Weights of a small transformer language model.
Architecture: biases, untied embeddings.
Training: a variant of Muon for these matrices, 88M tokens, 5364 steps.
Each number is 500 + 40 x the weight over its row's rms, rounded and kept within 0 to 999. Layers, rows and columns count from 0. Numbers have three digits each. The size before them is the row's rms in percent of the matrix's.

# layer 2 attention query, 128x160, rms 0.0872, rows 0-63, columns 80-159
091:476467479453567545451481456519459521544508523423562471387562468520580486495544455600466456449501502547535560522498494507450418467492524475482547496500468493575480511454469507480492458529462510481559539438541498549507460621491429517560550541
108:532505433518452532449567502547484551382487394580512517505419426545525475486493521465483504552519442432477469543485513531486486517562516442521528523530499510513539499496481560491449458493510449454521543538473493466473486434473564494536568513
084:456532553620566460504492516607527558511585495530507430490552501473505466487519492528537535490503567508558537433530440489526477558527537536473554514545507517459494540549515448441477489543518520499528485523570504491585458521497499487505570493
098:491550522558492490549567498518589520545468530612522488528464500495448527548493442546428493488518457435531523480457398489511467465503501520444546474528493535415544503508527478402459515476511443436534550540434508487489481476444552494523510495
081:490501481424493483561472475491534463515507526456582480450539524441563421538500519524533471475451526578584548525520546424528435531465495447529535478458518427485470495490505557431530476520527540496484493492464534544471460542530462491454459544
098:445513503444498435485564461491544503510477497544550553530439510522479534473520508516395468534528452447485544510499447458488455474465469481410525521486450572529532502500489545495499474475525444480507553499460491538437441500420598492534500476
077:534521490561497451460537558463441505469468489488446513475461446473515432553541454485468523588499542502570565533518507432523421500526473497537536496437489573519508492480537498357503497536489518507498529572529475424551508547501480521525550494
090:469545511490512503479446506443497490484504476461524479485503451479505472535545566553547556486440547447525517503489540451585513511472532478551541499511562463482492485527465524447542472502530555456459445478573532537541462502567508529456504491
096:468425510528472540507550526556513508506510501524493510454433509531505515466505429543440517597582487486504546544496499462498485517502448519444460539499515580476542486413536495495518517412452513495536459497512458472461514527400555499510523448
094:514496445451460459465559468523450516411478477502441534499511494489457536507542462568496464531559473512497521518566568483509558526514585507434538458461488534440522446560486536591420546536455491430434559533492479511480485480483572501499522487
105:492540560515502449519541499553481516486525485539557450534424456513550443463420514550432511552601506505482465544521452547503467486435543518482431557512453527545531506472536501453459466472457489485487489492467531508492421440497554517584515561
098:484510485469503483498480518479523501541529472444494511452517497469505509470545509484501524488412541468536511528489533476512463501435478450597494464531526478492436483548489531493550546560593556541499439459538512541548527536555458541458448482
096:468501436470541565459516481501554513469447480518459553553468561508489547469544487481513519545487523464505533505453433465524571532466509526537455467490453484495598501490526570546524541406473564474531522554455561514570396457512503461455492490
107:522506500481463580536513441460543451454480550501566506550524465466544533465453499532571481528511533554478488445507418443541486449576437519535513554442482514494482512497505481532505463495508539512533417502567467496495532493524500469439532465
103:482536501570474500540434449494540514547472468482491516456573518467542517519518486494530418524515445497468512489416483434583510517533473449491523507488470578507491537542498518535552442524500523488455513460552504524557409450491462452539485464
106:525533537428522574547521533480437450521466515451501489509527437516514507526550486561552504530480463452508446533456528456500550481486464505504547493551489537521410516468462548510484497533526457566509513488471494444515499541496515497452523466
105:541478525522519532572546443576581492527490511463474508479447507486514506474459517478456546464502580535550501484503517586486440532508472458497504490406540556551558473472498514541527467556515554511524555534539460519487550457479540503462500459
111:516443502508446482491472458574443571494468461570478521541539505512494492484517428538520449519521461487502496456473517503424543566457566444490472542549385488508523505387538479531504479522509496557452490531549442462545524490528498447519565497
112:450463524520482496478413501454478479552535510497481511553499512490530525490470465519422428530486508533480484478499508454422407544483535577521492495480464437612563537559506501461519537497553516471452522573494519461547508445456522522500619517
108:526543549525495550486522435466514490434480554497494482444418504539624455544450479489553477522406494532481514574553522495435522483501607482519507469480529513544487497490529552514486437513510489497564484514497403492488532475409466441512460608
107:504446479491526419534574445505495479492531596505469470537508521546548542509494459492440447436522488501537481479537522500468454541532491501519544470495563485512548494480462492509506507538421542549565453472539499497498554525560486473574478499
105:533458536467507510493563542495495504462577511502509500529409532473465488541502437507581434495494514518415512417481540550473587498552461457562454477444539474503526480554559601535506553546502470476565477470551526530484478501496586474543440468
109:556558480558532480488477478535517475536421523538525558450506493506551505531551498477539485489523551498538567470482502529478471450486488540474510511519498559468551595525463619586446568525470488487461482515463413462484479509481497490513511476
109:481482504513533539490512511493402477489528490507520564423484569508424519526554466575479548493482468498485535471509497587493498487498513556509520492418511474506484463544521481502527460567452456504458507556491516486546472510486515594586485465
113:431480512491498578493496597565395491536519518455521522558535469457432488486488468504518498473497445508536541535536522483552458521469544564568494465439445610503495520497475528578504540487476554479480430539471559467484491480472522500479493515
095:591529506532520518510500510554457473446426407477516435503550507515488442431513523500454509521530512531470474430538475457505501422504525473513492469513540526518528510505488404470563514545541527445500447558521545581466524498450410492509464524
098:482496500452440475528474508507525420477517495528582575540510545483501498524503534488455539426477490505487495506453544412491534501511500458482499519533469489531562486495493512557519523530566432440531467505524461499477477479408504605530435479
108:539474499406517524523475562523522532559569501481484469466465481469410484513462448466496557481518555574542524495584520481468513493479518514503539592514460412497407489519552496562495510503524536525440518417502534434513471505502504504533546497
106:452530425487490579515495485534393565442497605518517521486453446481417467480460460497485474485471515537524589437533520484532529554491512494512497482543534431509568493511515484468463539453589507553522544435520488514501517479531480525519451486
102:437449530585468562492511508451509558524516443508520428491483561511448517509490494496472488481517473570510475523490538531399544564448513491522497502447454542473504499475547455502421520485478451543406488499503495482502559508465615480389423524
120:494463454518512515501503513488454476413466466452514508554472476459508513481508480450488570480513497563513485453524543555524510503489563429486552494550472519567546561485512559565481513522524485534489573418486567416550465443519433515437487540
103:440501497478514490505585525496436505517575498450502488490518438559577471501488515542522544576529489534475501479465505477546483534550454469510500528426476511462520563503513526420466499540521540484470481542568453538529473475512462539502489480
104:432615536530400550454450546514524517514469537490472518551446519605461514498493511505516510542527466475517466460509495463516491540486503552482428491470552453501473503489496495537559516479522581484490519494490523465528490518566481526466467492
103:485468516540575538492464446524490418434463518507481499500459509499548494497513424479493514510513552461526490454525488493492539492495436527493486509530547477484467550493441466409523539460483507423468523484580514437515547471560458426466498466
112:549518423511454509415485522478407435504534514365544461508575532510500573482560494580478539474435571493452441504536541512501504500470480481521502495514511483507484531524585497510410455534505529381557506553540457471524513455560539507518465458
109:543588507501501505535508483470458530463487538487476507497495611513541556470499501466587492464433536558519499498507517485420436506451524477501473525457511588471525524465525466448472584462573461433454477472504443534429483465468454538562516486
111:554473551513552529510502516460439544483538467492426460480482568426431576530482483471494459518496516476634481481503489486483476495539493511441510542514497516590514462484467518526489497493498479502514542532525489563486517494559477517544446535
097:509535547459482454545476515473504486461462520493507456527439477566443496513508479428529524518425486498542559535468515495466492520562424539522495490548459535573509512404461547541478487499501519462459434509526469545500506433470443539514545617
112:513538463501555479554464527493509525527494493460488582555458480520573561531544559529521479498535451542490512512470612451506482524386492511465504529486468473503476560560555505505426450475471528472550437478533552487509489505523510528447451505
111:496494533536481451512516480460434545478522505486458539487557532523503508507570528551514530475549513545564436528503409525506547552567535488479495499545527406475422554470525508495449558491546493427559489501478478555525459495525485463492483547
098:489572478424547416542538502424501531535487558534572381497500548402471516529506566526453487543491437579530524510498518461477517506584525507496435527486514525520453483418511499509521582512557497527527493491502496461543448535559422505465520422
106:480537474496552538421465511420437446495487475537490569517498506481600568425485484467520509515494468489507498505545517538458597576575566434458491460472501465529464556471514512442567525500510498445523520442587582457464499491509531555516482507
113:533500476492505455544496513507446592509500491481558500466521467532489588529523521543504529498507423444502462506541556578495444441479544453631468509513540521509521506504508482455504533500566507553518471426423444499462445489474512484479468473
109:514537532488492527497447527527470599477554493528453520415529482514525479510453483433492507483500490534513509526557418453443483476566462479538465475432488618518397462470509522442523473567483482434551523553540515469508522493572510483514447574
101:416480524464481433451550480522565507522473465470437493479470531544491557466485461509527472475554546449564518511478492424502485545478540540457507495550468558479437614601530459517520456484428527477565479457567537520525484548518472502491573481
110:453492492538514515481509528494429448483503572524512494440499512487455536474508544460547575564473530526517458551432554528536488501448512475550476484553497546526467497502551577528583536493451495519476527427466400461579490517455456473527418468
118:548492495504504489470518451506494484498537461513517514495442459474527512526530453551459495513467603531612468480519544519516484513455500529555475542521515450429511524588422459452540421419471490453515456458498476571512533502540478542482545541
104:503469495522505514546500453535505521462488476481531482527559465485482485584400519461534513496603528507475459433451587530495528488427475507526512526536498442408473512516487498503495478541493492465521539445487465504482462502487514500497535517
105:492444486547578494532554518518457513510532531542527497428524508511503558496528500416484458467571492464504493447525477492506489432469506512552468502423554484480499548409481486496390435506479561515582588514464548433475434510461443458529488500
113:513455514525550492531529478473502544432422456481572506454502532499487608604444515474499544461521499438478516448474524503452419460550558565449508506500449472520527435413533541524432476539492501493551515561501520499529488492508463513579560551
106:480492493482523569546497421466477495524614497533539468507512572484476450519455441511505563504540512448524470497482499522522509458527450437541527502590463518509509468531453483489501479434497507539439539470510482504489479488489463530554467470
111:521426465474467584541492511475527483534559490531500489493501464555461530543526454477474455449536466531565494485538511482473441523430479474500475536492549495492533519503543495562486471536477502422565568490519525450451565395511463517459496487
114:461498556499463532570493519568485501513397474564513486468521478502501532438525487548486492500414596460456518511506531520475513499456491468464536465463521496474524490504473440512609486543538412483573509497520568512532526525507415490433494509
107:477448529478449421528490487473436484485517534493437471538518495481534547510540521458491538544496523437448515472561500559527520516579523479542545472486487483449491476588471517574429539440486458509446438500459491449510534495504452452495501521
104:481550488526516515555507482536393525523497422508527588483395451548549567442450515480445472547459487521516575531559471560577496510496454502528512433480544539625523487487525515456493511547484480484528481460439451534524523501477485517452488419
103:558513459506507440534507485463542469470487469519468444499531508473458583484477442493520528552381463508552548500485507503510521428428487513511569521541467520590410516511529486517465550504448533487548506479570585568528529494533494576523529514
107:483529492502531551541521495546422502514533570480512564526435565439477525512474475502475491484461479474477371598531492484540530447544477516496487535560545531498566547523541491496482481496480417509571487493465468512564502454489515500486551516
104:482516546513529488500492454528532560498526491529514475472495506517518419550421467454537560477478519444511423556518497529471530582454525600504491393537443426561457571461568448585467505525535464467469490404518498512571574514413507513507421520
105:419544451570507492540461534528430539586524451512518474500484557415504476442501520503497504449512552437507466511454496562506471495532508531512531445522531450501464555500508518549518471425500514490517472483523431465428545496519486567532492542
111:466473493582509492511495486462399465533467480504576502543514495445479465442479447506506419453514492547536484530471501521461504455468565501525497506486471506479498459584524555479532486470503527469606500497452486537434506551472461465567564551
103:466494498542481538521481477535567539452517542462530423514521444522518523486448473494491482494501464443514486484559529424434485514454451519460491444573494510543484527519482559455510499448535504481510502500488493472502436550502492531528574488
106:470523500410508441532408505479479490460465569519531512526508483557464464519502456507530576608438470457506467560544407534482508464583601471496494535494527492399527519503474466518546459473497519489500521534483552563556466485526550554479467535
104:472488450513503501484536494485527493451476444439457505516494482524479531503501494575488530503537520476539502494506496508467508475559492574460450495528475507519467486460363555478513485563467500508523501492508532500502567463459539451510435529
113:487501501538474518577561468546505453463529505498560499533554514552466533380497522493511469497467446470561544546506538521490529563525517479459507538484498441484480457504469499490454389501533487485528448505490527514508536517497462473439495511
# layer 2 attention key, 128x160, rms 0.0913, rows 0-63, columns 80-159
092:556529533402505464462499551505473534515538517531457409526519514449480527492514508495524521529510488555495432474531534455580530500502494513543488435563506528448504541498463494466523532557495536513478418463498482486488526434530526455424578448
071:458479535520516522494425490590491551485518517499512452443520505537528533509565530551511500493495485514520488456526482501468407424522511513453486546494503522539538408459567445477593554490511490480450529470483521558508499525461440557474495532
083:549520485548474388494494564496536519427566506406463544523464460479521516544568609529553534469551473508486442506479462511512568517525498542502441504492567465468466490503485494528575484509488494522438514555514569499516517416585494453495562514
101:468542469611539483555477461531470439468517449481473529467506443526484512529531531462512508478473516433497474497541503457468523452553497518446530652477489480527523436505563477519467480478455445524489578491502497498514483594430482526495464499
081:492428532512403593479512478546479503510418564510505549528450584489522513486418501555454434545485487519539561468456538511583424460451505505492460457546491509520491470433548495505509512470560448522485547529552516450453552553492533538478484554
098:500505487531521494554453579563500487416470537431448550411489543562473526565545500544451495496515509435451557512481462532478518440512554537454472561480455462511522396513626492471490565523451463470493551510496509499557491546517510566532464552
105:502510554418530488457506452472459519482494536562539468531548487475461484467514420427471528478486479547483457459494517495486494551499460486460532391503523486528510555486441532478522498531482549528523440458532469504535527431439480486557510420
094:538524483500510460531528468494447391521570450538546516507560541492527527438503537419568546534510553487441457522401476483399536467534572511489568507590563519499484505477438534519581515516542464512536503487479493503467494510528468522511486475
099:495455450602444505526518511536458488512511477534486559509447502599552554487509587517562443512553425515462511493515524497470508478602510462505472509507468437507503488524507505391471496458531513517518536550528526456429474490472480436456537538
112:510499560365518544533584464517507545518509521476470459524547445478547481485449508430578487482515511476452456540471534519513471506503459557471542462495509530535513617564464447468495511525577537489489468539476458481469526428511481452562534455
123:596524475376484481416503439481471441516531546498498496494543501469518531465515474462522516512505511530531447495486502516505487487478548539558518386576563565457434552491408483493532470547570535539516453461448472509493536420531440491481520441
138:527519509405484456470492472430519509526474509520546478475599433479516535502501463452542506486535490482467488489529525512480508507523522519527547409507517558541463537562471473436481528542523590470460455509542502465524468431512435413443528436
100:468580571460508494516596488446509500543488524489519533509554551376440496466511476533518509490586527526485536528433510520505536496517426482495521546532507545503476525472476523530493414499516468463520546523510518485495471495589511458442516485
104:559498488536525502491494465474516576526494475444500576519502494510464493468469540466471448492491404462544460489469468499519510549448567447459529470491579537580606550503421467548492521483498521520447477492524500476582469476481445512515523541
108:478539514421463499461499519486474514466548518464441502537547527562515509478521514442435506531528526489561481511547502477553588500460520450523456546467521479558413458563466427559452452495573545606512504528501560470396429511497540512520548500
104:475405434530528401537562446495507497488541534525443502495529512586540481542494461500506524581502560429483445528506465552486495554485517496521434496497447510476545538510550492479521515473472451512542486512463533528472454529499552584513509568
103:538494420510483500429436528543558548494529453457571493535559532563496513523462476488443487488504507587535471527519498488504512499560546443471463522527477436445526441514455490485497496468518372544471529496465494467494547491491448462489563530
103:515510429447519451497476512428511451502499528543491499520496544504537552452417533396559523443463452501492545503569545494502576489538511480511521505464486535497520547492550472490556476561556502472532510492510568527510507467505596478525528515
110:503487483506510521440472478443466436442507473535450425473468455545429454519483468468525503443563541538491515502490488542526569448489542446474479537552438509564527486501464471523537551461552460562571566463476516518551485498535522510476496466
104:500489475439488525424477533546427502459541536506511503473459527558425512479505474471490486458395554485445538526475534446551541547548450551520454496518510503476560471579541534497457478471483437494524430433500524465525428520552486477560596480
105:468524475534436548468501473546501527480391469449552538448483504565535465612489542499480542520467572511455507499447493458498495498519515516493477467494411423455519505531514508510498481478480518512425522493510498498497497501513564525502522439
105:436595509502478505414517452564485561597506543455481491571531461595488530518469481493492574420467445555524531572493490479505559430524552441522432521508473501522447512412468518453433508502533410460520490471446522508483431520504482541551517480
103:489461458494508475501488532584492488458489514508451421559483555513493480503479454580483557440452425549492487521528461454487546529489489511490540586425536563533465455583515561445453485510570477492459456518512448513543533507504501419504423505
098:536374449468576508511496527535517515566530513491452559575469540448540519488459446478471509435532491451451500535492479555539447462528532484525450535514493574486490479432479476462487453471567490474413494436459517467439557538490452521451492577
109:527481509514515548564512505530497459482489480562488468468413480537491602570457548503530479451500444447579484519541489521498540519509488499502469487568466493507508448494504485469531398515521458444520563456539489460523523505488462504428449470
095:469548461550490502490462467466521511505476551510448553501489510514494582564521556493477460454499423447416449439503522523534449443489479518500479481482483556506423463535544541532440562508526459499539518443524531518429483489491498456507403513
102:475484549458545464510528514563498530499540429496446440454539429465549448522494559506487484471481603545499436565476532509528529467588590496448445510520577472485526551461521519466463537486513518535506528532477523440570533461565493565466528465
109:557467560515467495446439454509509518532459485507517422504448436533565574505482536417521475501515490475471484499484520475420483498544470492509489453518479506576503527505502473490515466518491495471532475533476479510511498526582506555566454516
110:508510546561448508466504519588518459530488555431517517442509479495478533520512451417561540516486492498486466522470488555494513495551467488459482506453456515513504543549438511557468407548434493498521505446537479516557465517516513533480447457
103:499484491459460447481558484524478531499500541495447446499498492528430534522443519457535524401473492472519512456502469498473531483502505516536435528496471452486598503456492578566572534438516477510474497562508414520461545537508470484493600461
115:470475536462489527435507513522476526480524488490552494482486429478551474566491508516556495432499410555558547508538437489526523477484481504497530480536493459577441455507578491536526498475513466441520525515462494600547489530456539493562484594
103:549530513479553542512522415633445500426529492544498585476505476511406465543484542576515523468456587493452448484547519475529547493481545495469481517486507445527482498460491486472513516523468538547515538539457455553528504484473506499462569492
101:584469455573483495503466441589507500455479512464454476475515465475520536485481515458436436517592496597579510515481492457449563441517444504533487501527484493520532584496576486524507452491478542591494531531457568545508422542454491508477539498
103:460497505522544512481480514445521505474553477449452493549513533419442512523505470557499534489477442545517390523549491475453439542475502485579504461517467470508439532518497508521521462539540471491542423525496545502579442469545533461500518488
111:470416546518412537489562406490486497523452538438455495457543448553516460520466519521487518457559556500451463525499511461568476514464511541551468530486483441427518504558514475547553502514526476527513535503508451505501474556467444480486463496
104:496485479540520505498505469509413487509521514503461517556434538513510442448555491493512452410532503478540481488479539532521535537506429526523523506432478387504490510551493495502448561548516419531532565461497497475563561485493504540486477450
105:490569443546465511501439539554493502565439496537469503485538511498455553456470455568534525495520486499497497525475495508405455532500433561586508489453468445479517491539462476460543457474514566451546547462488555593505482443460490539560539532
094:541472519491526507507489502460491437555534464473470498502546435556511476457443459523486540477530479507526466506541488464516546529491498474476473543546593495506556519534523503460509501571519475491469487496464550449548578463487476497510464459
108:430460539494402518495545510509492552422565478508461530473437480473552520503548520453493431432514489493512492444467485511513510474502546616604506548506565502519490468535428519448520467495529481530498538542513522539516517482452426495575496537
104:510587509494505520525496522514449524502444515490517499510439467480486495483466474480579394512503505517570473464550548503453419475509487535491479507544513513550488479512534482520584576420445475561468483455529486469495451507564526521437524529
100:480564497524491548568516428585504405478447482435438579485528468487590462447504465521541533504541458475511479415506470533492487464504533514493480560475458533505582472538479490534422487390538487519502546473480627471504481509516544519553466562
102:463499513573536540506461390562472440439547513523537483493481616541531494576488474518485537494538528483596486459501470491484532462549515510586452498526527518531478467490495489561513499483503457425509508469500466421519516497530480570471542506
109:472510524482475548565564520504519409460542493480468532502477511536584546434434580476491569452432546482592447477468454460501523500520473432480527499526467498468467480544498515522579453461459509508557527480517529485497501476513520473471510588
103:471479473582544467498529498529554446579429500493427478527419474532545440490552560566487478539511499499458450576532478502544476423500484440555426424485464502495553428487502459492554488518531467537552439508528453538515495524469527514511539474
103:524535464596541510451497451488488511544520437495452553486518512532533534511459514485452494558492495523478528509484453518463546455530519556485543623465520546538442513459573440450494509526428483574521546497569516469521452460454495549499517519
107:453563471469499507453487491503477482513493490491439491475529501507516451473542464494488518473513524502468489415484551470441496518554450466521440426472530539498480541553505440472553492449486441463522502484513483552525519515571566477503579564
115:510504481502507573510465480486551530597506532508487534515465426586463477501528541535483487537474447528525519541469484552520481525458477592436485539541513450488491422486525541488481432530512509502516525434530532522483473496551497521435512482
103:457413508501471507467497497508524452491523446494492526507474575496438497481571592512468484493487497434467563544584411499519505467469556481535495507463452509547480481480538492483493446465434537506505486471454487519491511519516411516545528510
104:552584511449472442490503501538544517519434488492575435538497538516517547496518517525529463499470562458480530475508476509504498559483522525494470493462499478495440485584503485372601542413503432519482472532442524469593529551533619463487457504
108:447497486431449613442427489566485539498580497575473485567554429501566457443483454440472530529501537504450499524541512475514573483475538523551539431518476520534526516452482484520505444467501481482480515434497486512498530480516538436480505428
099:484506424531439499460591534488493487450450548436486481497580542493484476513492521535557455581519497430463431479526451496545527508497429497458519475489496457441529553399502459510450447512509534550447505463534586442525548500503582444535490483
107:505469508549465533426451539486445567521536520497472508557502532489555548553473513455540524577432509518469440471537483509501504495513517486515488512590495553487503417494571496447446445513509517557487560467470549527485551534477500491482490537
111:539494490524482512457509470479486491571568478467492436531516533501564520502485546445616511487557491516451449492450513494446533573540407445449523572494445499542461518504485563515447505466486559509456512520536417516488489508509495477489505496
102:518542518548528552555563577501514556491434520506504487469467538485487462526372473461497519434476506429427563518493528453509453472579494522478475548495495521514408511484467516509507473501521533470485479477495547529505479446467483507515512528
096:428518426550486486406564533526525454502551528495545514504456510495438495471484476563500494468493503454552495577469500546472539523571494443459497516492569461438519520571538474459516464479458517425501532503532486522498502475450498527468438551
106:474491525491500512501496499450510535506528441428438539485493521414523441507509459461494550529538508471566466559515452626487523562439505641457455486405524452536539436565485392462503482512472547471497520492458471476426478516481490535462529495
103:531427475450494506448596544523586490555578442533481504465512458548501502467507510481531459491534513543500562506435524511457529493523511563496530441486479429499512506578467436534505448533500509513489487424532523513467469521490521513447423513
103:441498517496502528448493546458484505438516477524418479550466458590515499503510495513514549520467503499491496495550554487595467515543512495518470567353549476436499493462453499489539482542467457485539494472411497466459518548525510532565522491
104:558491610475468523461573529499510454495475520486529518595454524515448531533499541485550523559447491528549457532519449416456525527583502565535478427414490508520542508426490464458475473518571513525477514491538460504487410438516546467472459488
107:545446497470543524481543537438467486510487470464543446475487547537439568477562518481474494458535472524440547496546508503557455425477452530494443557506494507516520437464517454409497441431568486538496476468523467510536466478500499559508454481
105:521418499486481437465583509457390498507533426535530467485552456452507573517569462570505494507487466547482495498494429505538515585504476485521461532438515452601516520489478547513534486534490485466554480479562603567465535414508503531477500510
106:513462529564477508608449511530480544499560500512471562469517417569573533474455439511562527520518567527477504518457494515510416512472379485482612444500455545496495489484500537436506474593528487565495426444539465473530497463494506480496545515
097:476489520439499541565531487517512530480422524511523479558505492472553456432454520504503491474503506522460444439441543525461527454538584511570522472566529442447440507499554462489504553524437483523521485483506506509509412417507455442520519552
110:499464473495463448428548480484505520487503441511460471536501497400585520452490529554516529445500617492477492441513433552575517500493500453449567470541513505453495510517490490477474548512542525564527523387506458587466472497537519524561506485
# layer 2 attention value, 128x160, rms 0.0956, rows 0-22, columns 80-159
099:499490489484472521553560480483482464586482471529516477569447559519519466464476511491476600490570481484507411462528545461457476567449491554491435494457430455490486486502484432527483486456540468474563535475475533471529493483443509463427526503
104:498524540494524490507555480488486542518499543461475470430471449472475581579534439435540515527534467507539512475476523499450430496484522435529541516441521420520533548554492462467491476469507491519507527505484511516416469530479473531522493515
103:498514550507490508457490561537497468413534463562422485495563481509448587469498547485477593472546416454459418486527486519468449500503538450471529532478461479503548527481517497489492562418460555526465480466444544514427585530498532547451568492
100:494495549456521474509458525464539479408522477498396566493530492516591461462493487470586478515446493494485497442544500538477495488485519476534509525519512465460487499476464471494485538514533463619422550442522520534524404488410506476476506535
101:566455535536554452448533535465524568490455520474539543512489527559527484491483485494491424543487507484436484507522516464560421521506447498574517562504494553545520476453472546529516536513529525532452556491479518538454446470434451445453547474
102:514465468457502456446501462471586481511505542498417513490447441479519498512491493552479478477525548563462535499517501492508520477489453585526450551510483581534490488473490480448515574434473482464540511457498539434542497480527500513505530488
103:541537414508521501473518474488467454545499475478475600436567500585417499476469512503489530549494477380440491471479469472478495545525506449461436541467500509495492546509484496483519518543538547535554573492426469420488579528542567512535497555
111:502564545430533504452537546496476455473427457448528518514488476443504500538495556567425486558487514526542565456546464544500548499538502542554434494532489463437563508483570469541516449528473554555492452524560515449379499511499535513517523604
105:485503495528461540383563472574520591553458556495460500444464437450477400413531381486527461498531452532480560548475417451475481486429562514538523468568498511488480540512484440543486481516563464496476507494545504469494459400511578459514546503
100:537505537529434489455524494485481542456547498487481539507594491539557482563489533563493562494519529494469473480493505396547517501489462482485479470480457489575440509503494558516526487515569480446535475498527485525550499491469521483452483463
109:431540390497550500465477496557509502492448500472540464503547522546502528478518477463515514455577555525437527480532469491517549441494537482460479441451444447531520451464488575522635541579486453503524498515475506524409470458493475540504527532
107:452531505532458497488505434440486543512404485517470538418480506596511464583592494468443501457515504482475490530484541484508427475468490496512453499492509516536457482541481574526504492499507542531450515384480531515469501524491460534511505469
097:521478557553495555420538466480559488493489487511557455523432496418522531555568447488502548511567524500454456484454544548467472538546432494449496473540577448550502529488506462425468510514556545525433500464476478507464431476426517597531468472
104:516459512466514509508467526458538555517510493509522535487527484471490466488392514591464438449573458521582457549514459468523537513449549471458483539508473552458560523531461500519495476487530529450482488520450478540477499515505458540505459490
106:512486530519498509522446447488517499530561464533417467425480439493437499469441489527417474548528413457461482480446557525519586527485462517425485482474466449507504559515524529509477488517486466530479475511549528538494526476505423527499541526
106:528477518482555438476446465469438448515537604511441519523507501508488501520539384552482478508520460549470479434408515474519493496571484498549504495549463538542502517576476548435541525465478492522466486524553514577446536456478534572469490530
108:512501485538494525490494459516487450445505531501463472439482491506527530464443517553508547486582446481508479498459547470590527442498509579435401570454511541498445479516521497521529472508514548504429532468524523491543460421470456538432534476
102:458540470470447497516551567535509552468490488550505494456524470529550488483477534483480447418481451457559504529482424494487494494514408455495520571531581505523459443495512549493461447473493557463486540543482456491429508517546520424447541476
103:566461497500513557472460456473464566481536431530500553521573527506496448500516529476505528425519469486446429499518430476571479491522460530457494533465527484471509536508449548425570502470550459461466560546479472572518548448460472461548475535
109:483508453534473515516545537473444533436466462504518447511513492563543487547506440567540497552542468447516505571477496457519507574533586502439478527505473480567507474507421548494541516527537510445493499462521496539500531539500444535484501521
104:501538475461533526436530531469508538508522578458520430437473543470540492463374501506441538541475427480478452485501539498508488499420435508510499499533537487521482506500466416492493482535531445514515493478560495539460421550549558529513492479
099:448517477506522541518491549432536534532476473433541393519475526490559517484537508576466532452577468506535577482443570545377526552569516483487533463519526455468560450567440465540399493491564508450510516511508462527539571511483510534495494531
112:535466506525454548465500506488500530476482565523534523582473509487517543531556479453538498525521519501491489490493467528466470561404488515414568462421489473429414472470472490530478476504517578559495491481499501544495547415559588476522461485
# layer 2 attention output (transposed), 128x160, rms 0.119, rows 0-21, columns 80-159
097:475494558451521496527550475512521510437454535566518470550537508550525457525478464526516453454521528445502482519521400507479556526495495433527445498470507496547493517515452478459473508502496540504548560453462397538538474521524493472486501520
105:448520458477511523531455475460435493547488483550533468464494498488485490518459525566517413545542490496516527481542529471462485485443437542521470467506469480518544435497456452557542504557483531434449513509567530455450379518608503559472459518
100:524422494517580521577420541478467478522473492515526506395539441548487506487513453542539374457503548498427487520505482462526455432534501498473405516519413566552547525479499480507531510545522408582496552530533491447521473471510498529455539529
100:520473482479562498490476544576484444592562465582533540486530450539485505505522463505550467470445464614475503531457593521543553485521528433557484514435516561482492496475511519532416476521508471512445500487526513469441443523510483492461529513
101:500477522445537488496512504552591521503618497576531523520478523492537504502492451495392442546486571562473473535530458534510485530507507491417467537469533468502505501470519420472533500481517560528460425533475589547437464508526458478397479578
100:605468478432524528597519464518566533573468481556524521509529533515465521542469503505493529511512491500474525433518433588496481532524460553545504463517550536496531407446526512536548570502512498507531536493567493451511424462423462513507555490
108:516526521456526557556515543463479453453554559495544540497519487480461467431552478491437476443519537456477464494466464545440482453498494463520479531521437515493523586576466506516482484407468528405484562547552444473489573457554512534434496523
114:512518483523571488472474530499399486457515462495488543528524484519538460468474542537518587592495506564409516494503433557487487523505548499538489479484488523537504503443478527533480487440518570538480409517551498472512513462427499516583524449
106:485487485497587450477547497471514541491569522535565497595479494520475459495541554521519468482433611496499571437414551470525541469445491556528520443514502492470431457485526464416490523512557543480488517455488569455510499567532579478439528518
103:517465447481496435479489449524508567505484541508515485429422520409524497578519475478504414497484562539545551502445523454476497505512509545443497483523534495538554519460543512542475497489530376530511525549497520476499507520480531550467553522
112:561470553564507514516503547548507476478555529471404489480536484539597431469462499518475469449562543548492442494531540552471437440504544493516563460446493509509513480519508481463554432453496526485502420544457503464529446463539416573526433521
108:546498494522523494486507530503504467465573418541494479451548502495450534528513466397454472458544486460513546484425474561485515525432556442507550481505561467506464529517500430437469461586509486504507557539521538457464439466475590511535489523
099:522424540526510483519509498439503498504453435596487523502484560470498544456488548502599439567475521508420479451529474537527494491579539546470502534577442497478431480539439558505541528518527510518451487479458417468515497461438492442505450577
102:476485547473491520501566487497480463452484538574488460498473471469547609518450487482478497486478527499529551462564532483521508491578537506501555550489593509457474572469565477563432541440491525480544506496442558486527531449486412456534546496
103:518482586495476539555543453545429478459540557515474444433497529463444542482503508532484506510502509541484558490533525441462523484512524475531505533481478505494553504483470507475474522449572522521508438589520432526529496491468546475438531504
105:518385472534571504478507469516489416527484493510516515544490501605504524447522497459526489517517486470626572464555498517481533385495491492536464519524476463526498539503526506455520429524532487463533396487451507520443491524537562521525584493
108:521471474541539523457506490516497451499515509512522413453409483450485621523411467469550520456473510581578521451558405535510511512529434497496480530534527429494496437532492561491502525551498486479614466539496494575546505519542461448528515475
098:471555458460465478499457491484477519507538500483494532472525411445585473472457402445502550538505543538483500585534534558461533466490511487395507466504477535486530519489539490424501499506511479547482618527460511438501485506508487480490570520
104:567506514500509462502505505531508533558539470501430512467484487498557530539467520484484440476457508478554430481481502452436462473542471498498471429536519526482510496484543476519505517511484519489401594445462561486534543503532471348480434581
106:485483487532548460457469485461475497452466546507573457501489483484456502480512491461511466533522508475492440544507547540477465515498489514422545538556472484585524426478478446472441515437553533469494519465539488492643524474562455492552535502
106:507541535486512433507419461550567520524501515560576501472538501521459502487530534504513560475529539463447475485452568448473514565526505521572548504548450499446441510523470558502427461444512580515491468604420413479547491515503537502499523445
100:555548477431424484510542511552485572488402514469506465532447451547512464471466563543553455524473503519523476538523490505501529497494488501505509458499472408447521465536506554457446559541441485477500535456521512512518500484532601533563523485